config.yaml
n_layer: 13
d_model: 640
n_head: 10
n_kv_head: 10
head_dim: 64
d_mlp: 2560
vocab_size: 50257
activation: "gelu"
norm: "layernorm"
norm_place: "pre"
norm_eps: 1e-05
positions: "learned"
qk_norm: false
attn_scale: 0.125
bias: "all"
tie_embeddings: true
parallel_block: true
init: "normal"
init_std_qkv: 0.0241
init_std_o: 0.00472
init_std_up: 0.0241
init_std_down: 0.00472
optimizer: "adamw"
lr: 0.000435
beta1: 0.9
beta2: 0.98
weight_decay: 0.0
lr_head: 0.00486
grad_clip: 2.0
warmup_steps: 218
schedule: "wsd"
decay_fraction: 0.259
decay_shape: "linear"
final_lr_fraction: 0.0
batch_tokens: 65536
seq_len: 1024
doc_mask: true
train_tokens: 768700000
steps: 11730
dataset: "wikipedia_en"
Each number is 128 + 24 x the weight over its row's rms, rounded and kept within 0 to 255. Layers, rows and columns count from 0. Numbers have three digits each. The size before them is the row's rms in percent of the matrix's.

# k: layer 4 attention key, 640x640, rms 0.0449, rows 506-511, columns 400-479
# q: layer 4 attention query, 640x640, rms 0.0454, rows 507-511, columns 400-479
# v: layer 4 attention value, 640x640, rms 0.0417, rows 448-480, columns 400-479
# o: layer 4 attention output (transposed), 640x640, rms 0.034, rows 448-479, columns 400-479
k506 088:119119159141101121125129117126148161102165106108136092116100115128128176148134133112161143112155149151102104125142146118170140138128112096095103130103085105159159128092142125117172118115155141116112104127128146044131109100128119178141128112
q507 093:126111112104109136115111184099145184142132116110159164111123137115139139107115144162113106118121086111085138100136169125134108129105085080128121118120109136112146108115106143123129112114135111112142126081115177134136084147079106157139124094
k507 091:123109131144119117146090135119086178068130094133089145121108133129103210156137096159104125103111141106104066119138085123132164167117138045163138126148126151079096117103146099139123124144107081167165091128116138119127122086151107139141122131
q508 095:150116052091129109111113201096138105136130131098177135109130142104124124118104109087148150154155132103150100100180134118186155123131122137141122131118140130113141153113130109103146097148158134138117090094098113153118084168139089149141158130
k508 088:122130132126108056164158100114115132116134145129124107132164125099109142106131101198118110142131140116121113156125129117112076162151156145139120103146147141126126145152142146137119132122092089110128110121149135118164119117200098083114138130
q509 084:093131076106108121135095123108087122125115123105123132126141146117114128128110103083150111129089132157105137094166159141179126140111086137122108108108102153072131156123146150125129113142137107129180130119115109130112113147122113172128178128
k509 090:115125092111139093167115100144131168075136086166112130103083132126115186113154111129135101109136137141120084172137104126124171134169112084147127146178129126130104113136134135108141111126123119137151103137114134094151116144084054141145117128
q510 086:125150165152111119157156135110105092123137135155153094112157138095132115172119133140144129169090122136114128170093109109126108160147181152112105138136094134150102157136122178134133175155127115071181127105092127153125110109144149114120123166
k510 087:118167124126133095147147141148111186170150053138148142108144169109113137146185143105105120125128133127115064146134156127150148115134114102095129167131166133141158136169117176090127118113098130153121129137131116152141102144130119122145179127
q511 091:051162156141076100144129071132099129129130119102136092118145165078105126158141112172136103118128120124180150138120128124142080121160119126074157099117140127102132194144109149152092175128132128132165121151137125102103118120126148134123118152
k511 096:112125097110121068150109150121123186148131065134124108130134147150150105120146115128067142095142120130145143123135150145146151084093118181105109148142179104145138094118108133144126101129122140117193112167099100118144151160108111102152151142
v448 102:114131114133175121119118144126210124141120150116082104147157137115150130097167076099159102161131127135100135142133118083119095150138085129126110145101105207079169109147118118140125134140122124122108123111114144130124149108115182159102125145
o448 101:153143145129136103129122120121134161173103144119150101135140127146083113116096119136165126129129098108121133115149139133133085129101143138138155092149146074137102156115123140128126136119149110147148161145138118122143115131170108148127104137
v449 098:098151103099183126121140156092132112135151123105112128124111136139087132121129105178113111157160116142166106104116130150089131100116131094115158106083166098147140086140140146099135108126119124161112150114141107133089134158102154099161135097
o449 099:110077151151152116135118133137128119139128126138121151142163113145145129163092128123092159115112156139155163134102083125130111116127146108110079132137105139166095152162124123109127136174122149105154113126109136138131129100137150136096098134
v450 096:137144130159095117113121168115138152102102128090103107128132164126127130127148100098142112088149150104140098128118129076118127129110154125141130093110094114086131141116116109152105116113130087136144113118145083135162156171126154096109124097
o450 099:122080124111164151123104140113110151161134156121140141124112142109146143150119119122087132173139125146127158089107156131146079158124158156157138105150141125119151167142152160128155142179116108100138093101102138113136108114148143131132114152
v451 093:107140097133158120121137165098138098117179120112135098141114167140125117141140147169114139118118110113133109123139121157119103140138123112144118147096134145123147140148140175122145135142145103128116115157114127130104105156080129130150150125
o451 088:111139138136115176130115139168122127151099177124153114098169132142116104120075134124147092098122145104134135110108105077118148080141137112127115156140134116141084156142092072117114140152119152160137139148151140153135153153125117090095142149
v452 104:149116124123219116125148106084132124131166130180110105136151126151114129140159119127131094151124136113100144143119125158182143159126150122124204188108108157132150109093177183137122147139081134131167131119102133137117119139128181122137150137
o452 109:109101130154111124106132080167129127123134136085129144149164107116131099096099140181167148134098111118139086155135116121095160122105118154124112139117145136114123156152107138140116094106189102132116125114198106137106137086104138157116091152
v453 096:142162133104138117101099134157119119162147137143121125076103154150145147123124069107099118174113115142114116164095148163183154141149123125101140114090126112148104112108143104116153090149096100089127133112124106125108108129093120115099162112
o453 093:092093155177119109105143090100152174163133113073123129161153076114101110111135092166130133152139074092097136119167088102124105108110145161122107122124163159175164145164133140106136122122151098130095105155115177114126107106129134119158122128
v454 100:139111125112123137105163126128098151124151171140158097098109135166082128139113120169115119143159126165114164142123114149174132124142117125145124101085113095195097111115170137125147140132114124129120130154162123134141100133112111124124097148
o454 098:123129155121103092130118112094127159133132166121083104138147148104113142136201116081205124114102108093103091157105104104089132121070123150140101169141166163155163122144143133114127156125166106149137126157103162093110156097127092166141101089
v455 101:135115120156127118158141125129158155154105111112153110135115117125104128128104170113132133157093141158128134122144122167127110154135155137156118146143132095135145129141125125112128143127142160105137121125155167112092125144118113124147091108
o455 104:122130073105127182113128100140129098094130105157127164124115108115138089148138138123120095103139114148170110122154134138100161113166112095096112139119142162129081135122143105134112119115090180136121171120134105191111105161140143111145181148
v456 096:087130134133127064109162127150136167135130154109114126145157123119127138108140120089110116142118132175138113102101104132092077131150113158104123106112102159154147062165154112131162159113178133077132114125126099114146174144131119098155134073
o456 098:148148093124104157094145108103113141130092126114137128098131085117102106139130176160139169173134095110122155110152099125149147125134109133100117111106170098116131176117104124134117116131110149142119129086157114158104082118144090147135161135
v457 113:093112158097113134122120099155096161113160124139079128141138124120115118134142133128192079094146122176149137164099140151150147110138141124106160093123084138213092148153114093099147136130099140158104136146126101116126129139126128126125114117
o457 113:156167129146117076119120153108187147132145115134118145148129137116159127092148136124076178161138111097114115153108103109097129116113086117099109138121148139102158067132117125136133126133129106078127099100065095150108137165144128120121157117
v458 098:143133124147147132103091110158116141134173110160151150123138127123184110120084145122110115125121125090145151066128185106133104127128097118108077109108140124115153139125177102123124117109096117171126153115145121148119097128120138180095142162
o458 101:130111138147119108094150156108141108133108139089117127121103098121127159114141114151122166168116150084121126140146107121113100153098124143164153136103113138136140165140134136151104137162165103095125074123096155126134179145122109084133096102
v459 100:140154112143162140108116161088105101111139126132124141110128139129129129152103163129129177162065114120151142101149103116133128127081103125132147142107131142103117126025114083125142155140169134113122115095151134117135117110176136140147156103
o459 101:080139095083151130146109120123121124136135163119145131132141152138125126152108106130183108103138144144115087144168154122150125111128154153148119092159137102120142128145153126158141114115107131174136107132147100147152101114137173110113099172
v460 109:137123115160123106140089116106113106154122132118169149093119170121100111152092119174063148090100140085115143119144157182119110129124096133143154126069109129082108116155156159129097105163125112131139143139180121118142118086144116084146124125
o460 111:145086118095152201137143140111110096122092142121098124116116130154136131133127093079121129159165146136148117096114120134130137129102125131144101120136147119150129139136124090118163138142093135172106130150127070125124135128101141131119137109
v461 094:125098171179075114137113084165120100147114136099111175113122134099090127084125168129176093111105113171148123119106167144120118124143139111147166126135122145153098125121118087093120114103161160133127139134152134097125126107174162122118110116
o461 101:135123072092123153098094149111159147108140143150132141105133114136133115141156110119097128146174078137113095107157129161142120165130138118120130118124146104082131106145118105096140135112084106124124147120119088122118098181129119154129171176
v462 094:128131122097143126086142122163138145111153119131164146079146113139126148162104140129211112120111116178134128106078125159135112122114121120129222130132143152163106139124164145148168176139143159087110142102114099123109173108150104110148109098
o462 095:099164106148101144137117122107134120114092140143147100101121120106128156087147154153101112105108151105133104149153113113130170105156116116104098124140130156109171112138087099142129100098128149157100114143117111154130073107114135104112171160
v463 089:152161126116158131160135122106159129139125115152144151167153131127106149157139145144148171079157084112124134151107115177130165124130103142176138116102152106088130132110083143172109112116145142127106123092116161115170125130095134139091132154
o463 084:124119138132129118115116137188109094146153136133115114097143110107123162088090138087109110142163159143158124083097151105087083098132167079097117154172090162145124145113122106103150171129104099127145142125123123124119126173101148086131152115
v464 097:125106093110099154129127151108095125121130118138064130080111119139082132138140139110094123114149101109146141090135142131147124110117140155151142117083156093186118098108092149144153131097100104112134119114145117125115138156098113100137117127
o464 096:114141196158141133123107119122133120141107130128107085137172137115169116144146122135140137140081153136133114163091146108133140152119153145127124134164153101138129136138170136124123151127083172107136130156109106083162133085146148171120122145
v465 089:118141117115211138103155141157152121096081142071064125145131132134188132136128117098134086132121127128139077107156101146125167134116086089113136136158139141118135147142109153135138127138167151125147143185128122118127136112119134128155120123
o465 090:096147094147101119138104125149122118148127093144157144125171124136097129136114139127121139102140135123155128123088111133106096101147125089113109119138110123155128136109098106159159107068105113096128130099170130156115113091114141115099154155
v466 097:169106115138101102162151085142113102148122123144147113133118113133158130093157173149129116150111105106138148120097151118133103102108117140132158125156109150198094094151156081112124145094172171107115128129145080106108125161142159089140118111
o466 098:108158079126117138073102155122150155090122142140155122104109118099143108119123163119146174150149147152146129156150070149147135146134134121103114152094139091098164122108084110143134123154104145113123084109124103132126159113112100168148133151
v467 100:106130158115143133148178186136100151126133125111140146099123142156114127122132128143117123154100146149118127112146134176161137154137118124118139101129161109173139081118139104168141141146115113141132131102148153122143136160140108136108110106
o467 101:129122096117104132120105112128162105118108112131134151139121097103131161138148135146139141116129116128152120146122098144127157103131126110105107154111131160114076158142156130116115124128092155103169115123109154190081070090118110134136149148
v468 104:172152144078143132103124193112160143114101122124152122139127130123121116098101176113161140110140159132157128093115105063114109099113127124099126134126143142135160123141111139138119151124145123121115096155124102110118160127155103157081131097
o468 099:118138108193119128127142109127109126082102140158161141100121132155159166140151186144096124120099170110118166109152091130104117150145094088129150114115113111149112132113154132128112115169116162094154145104120153189171149146135126138145141133
v469 089:117131090125120142127122121102070132116147132126124090141100143129114112150123108112118166135132151108137145150123125127123124130143170111110133127113122095158104117096156119156154148117146134127122134133142136146136137133164149128122119141
o469 089:124110142115149129129144114090111127110119125138129160146111131126145108161122143166170130149129127177089119139138119117148155101098095172144082129120133163105146133167129157158153111166152121091121072133117118081109150102158153145113105114
v470 095:161123123116121127098124117107108097129115119130088119142139099152098133148125092114136155146161160176156107183140086180109109124123133098175170124096111144157119149139129119110149117133162151143116122102112159136120169117113098110135132124
o470 093:126153137141097090136147138123094138083113120139122114119123139117138159124154128120170143118109128151105113128088156095110131108138118123128092150184108154113164076099135136115117128106122084083116135164115124055106148087161159168102082123
v471 098:097102141127120130085134150196127156131147095130095126154141131101126132123156082082122121175127092174129157178096124128102151123134101127106152083125124131147145117100048098121117137081120105097167115133130144127114152152121097137094121099
o471 097:101128113177081077088134133080169109160159134127116130140131101123127106143155157173130115139075137072154116141165080110125102081121157097116115156147137105149119131134155113126134119102150153114126114124080146140130086144158124150168142177
v472 088:157158157128125128102136116101114111139135155112152130086110136111101122155120071101119098130143119161149142121115139141162097136091158165108112081116095066095124111145178121134121122113167139148122118112141097135116150117128099108165147125
o472 087:151099123119160165131145088086114108128099108130101159166103085120124162126173115109066116186155125149111126106173164123106162136114122137143114133116202176120126152131160136110148104166115122108120101142079132163136096140131149110136128123
v473 102:115171174100129131110123137138109126120111127089152142104108128146115133145097081130133124122154173184133156150098133101102122111086147135124152135142162138101135117135151125126075108085114119128145157141109110136120163127099145100134109126
o473 103:188097128134132140148149122107128148118118145172093152140116148142117167104143122110124093139137102108099129125149107160150145148120161141158144130117131136161144113112170183144143133140134106115123121111133146125123080074144137191123109098
v474 099:088158111110163111100135154109123166144138134112184111130111133147153139130128153131166107122146135148157137109066100127176133131090104128104131165132150140213125154161158136137168155116103178145128149136130097150127145126142119153132130145
o474 103:131191133124099121157126121129153107089123112183130149118145127139121094114138156133137147068116142141109147182147101123104166089165095152099123126099112134108131122103097122156093089113142130116137128122153175146128114122099110122096124115
v475 098:119115101137091142127139139116121159140136134119132117179132091155108119137143157142123094120126159170124163139122100139132161138134125111118132099103124099215110072142123109142155117151128152120131134112124142142092113165133062109109093121
o475 096:131183123118106116148116110102158120106138134140130108085155115089140129112197116106148099102110098113109091157117127126090145112139119137139096154125130156105138152098141122116092159093085143156160149129130124133115124134107122154122168110
v476 096:134138113114127109141142140134110124117162125135178158117112120157114110112108179187126063133142158137133144094108094130127105134130150135117163127114129147114117133164166129102156144113117157101127148143123087131103157148171113153147143141
o476 092:108153133150140126156135137092134114131100111136122128120083151126128114152159135086134137078067159139147157132112145089113174091148100076131121162122121156141138134121084107116123100124187162172115116162125123159120142128131124085106098145
v477 099:149140163113092117115123114177126145134182135122125126134134141110105111135136076134171148167158126146134131117128098156125153119116116122120089128109088122134108147129112089123137148153156107143097148118132126132128138140096110127114104128
o477 099:090133078110131082102122139096121125149119171126122090113104111115115147134146175069134061099142134104141141122129123117126126117135151108122134151161155166163107152145138113136148127122132148153135098165107152141118107159181148113134166140
v478 096:103145153101090111110130158149161168143108154101159123159142160110179127132123146126118142087076129123134117078138143121096151115114115144127120118144118152175123135109116106137167111115166120128130117114146125113141150116142078113121094128
o478 095:176144107134128154138149123102103083112078106156143110112098118131102152114133134113097119153170136162120120105162145170130151155139127133120151107096106110086150168104137134143142130119046155130147142108136133154134103153127133113129179127
v479 102:113107109143094100112116123172082164131132117150088149139134124141117114117090123136120114123117129136150114093165164132146103146151162123132144158131088067118123109160138127113105175139146144108136094140101110134139162149153120114182109131
o479 102:141150098125150188134105098086144091083100098133121125143100110156157154122143159138126143118140133140123122148112101155154186137139143133093118124093137134118134129120114090135145091113102169112118144105138137112117131109153107150129157161
v480 099:106170147150089129102097123122136125114148124121130142143123141127129134143116160088160106079156141130135105124124125131121127139116184120136151098142122106115109160078153127116101154146132079130119151136147130125159139129123144121147116082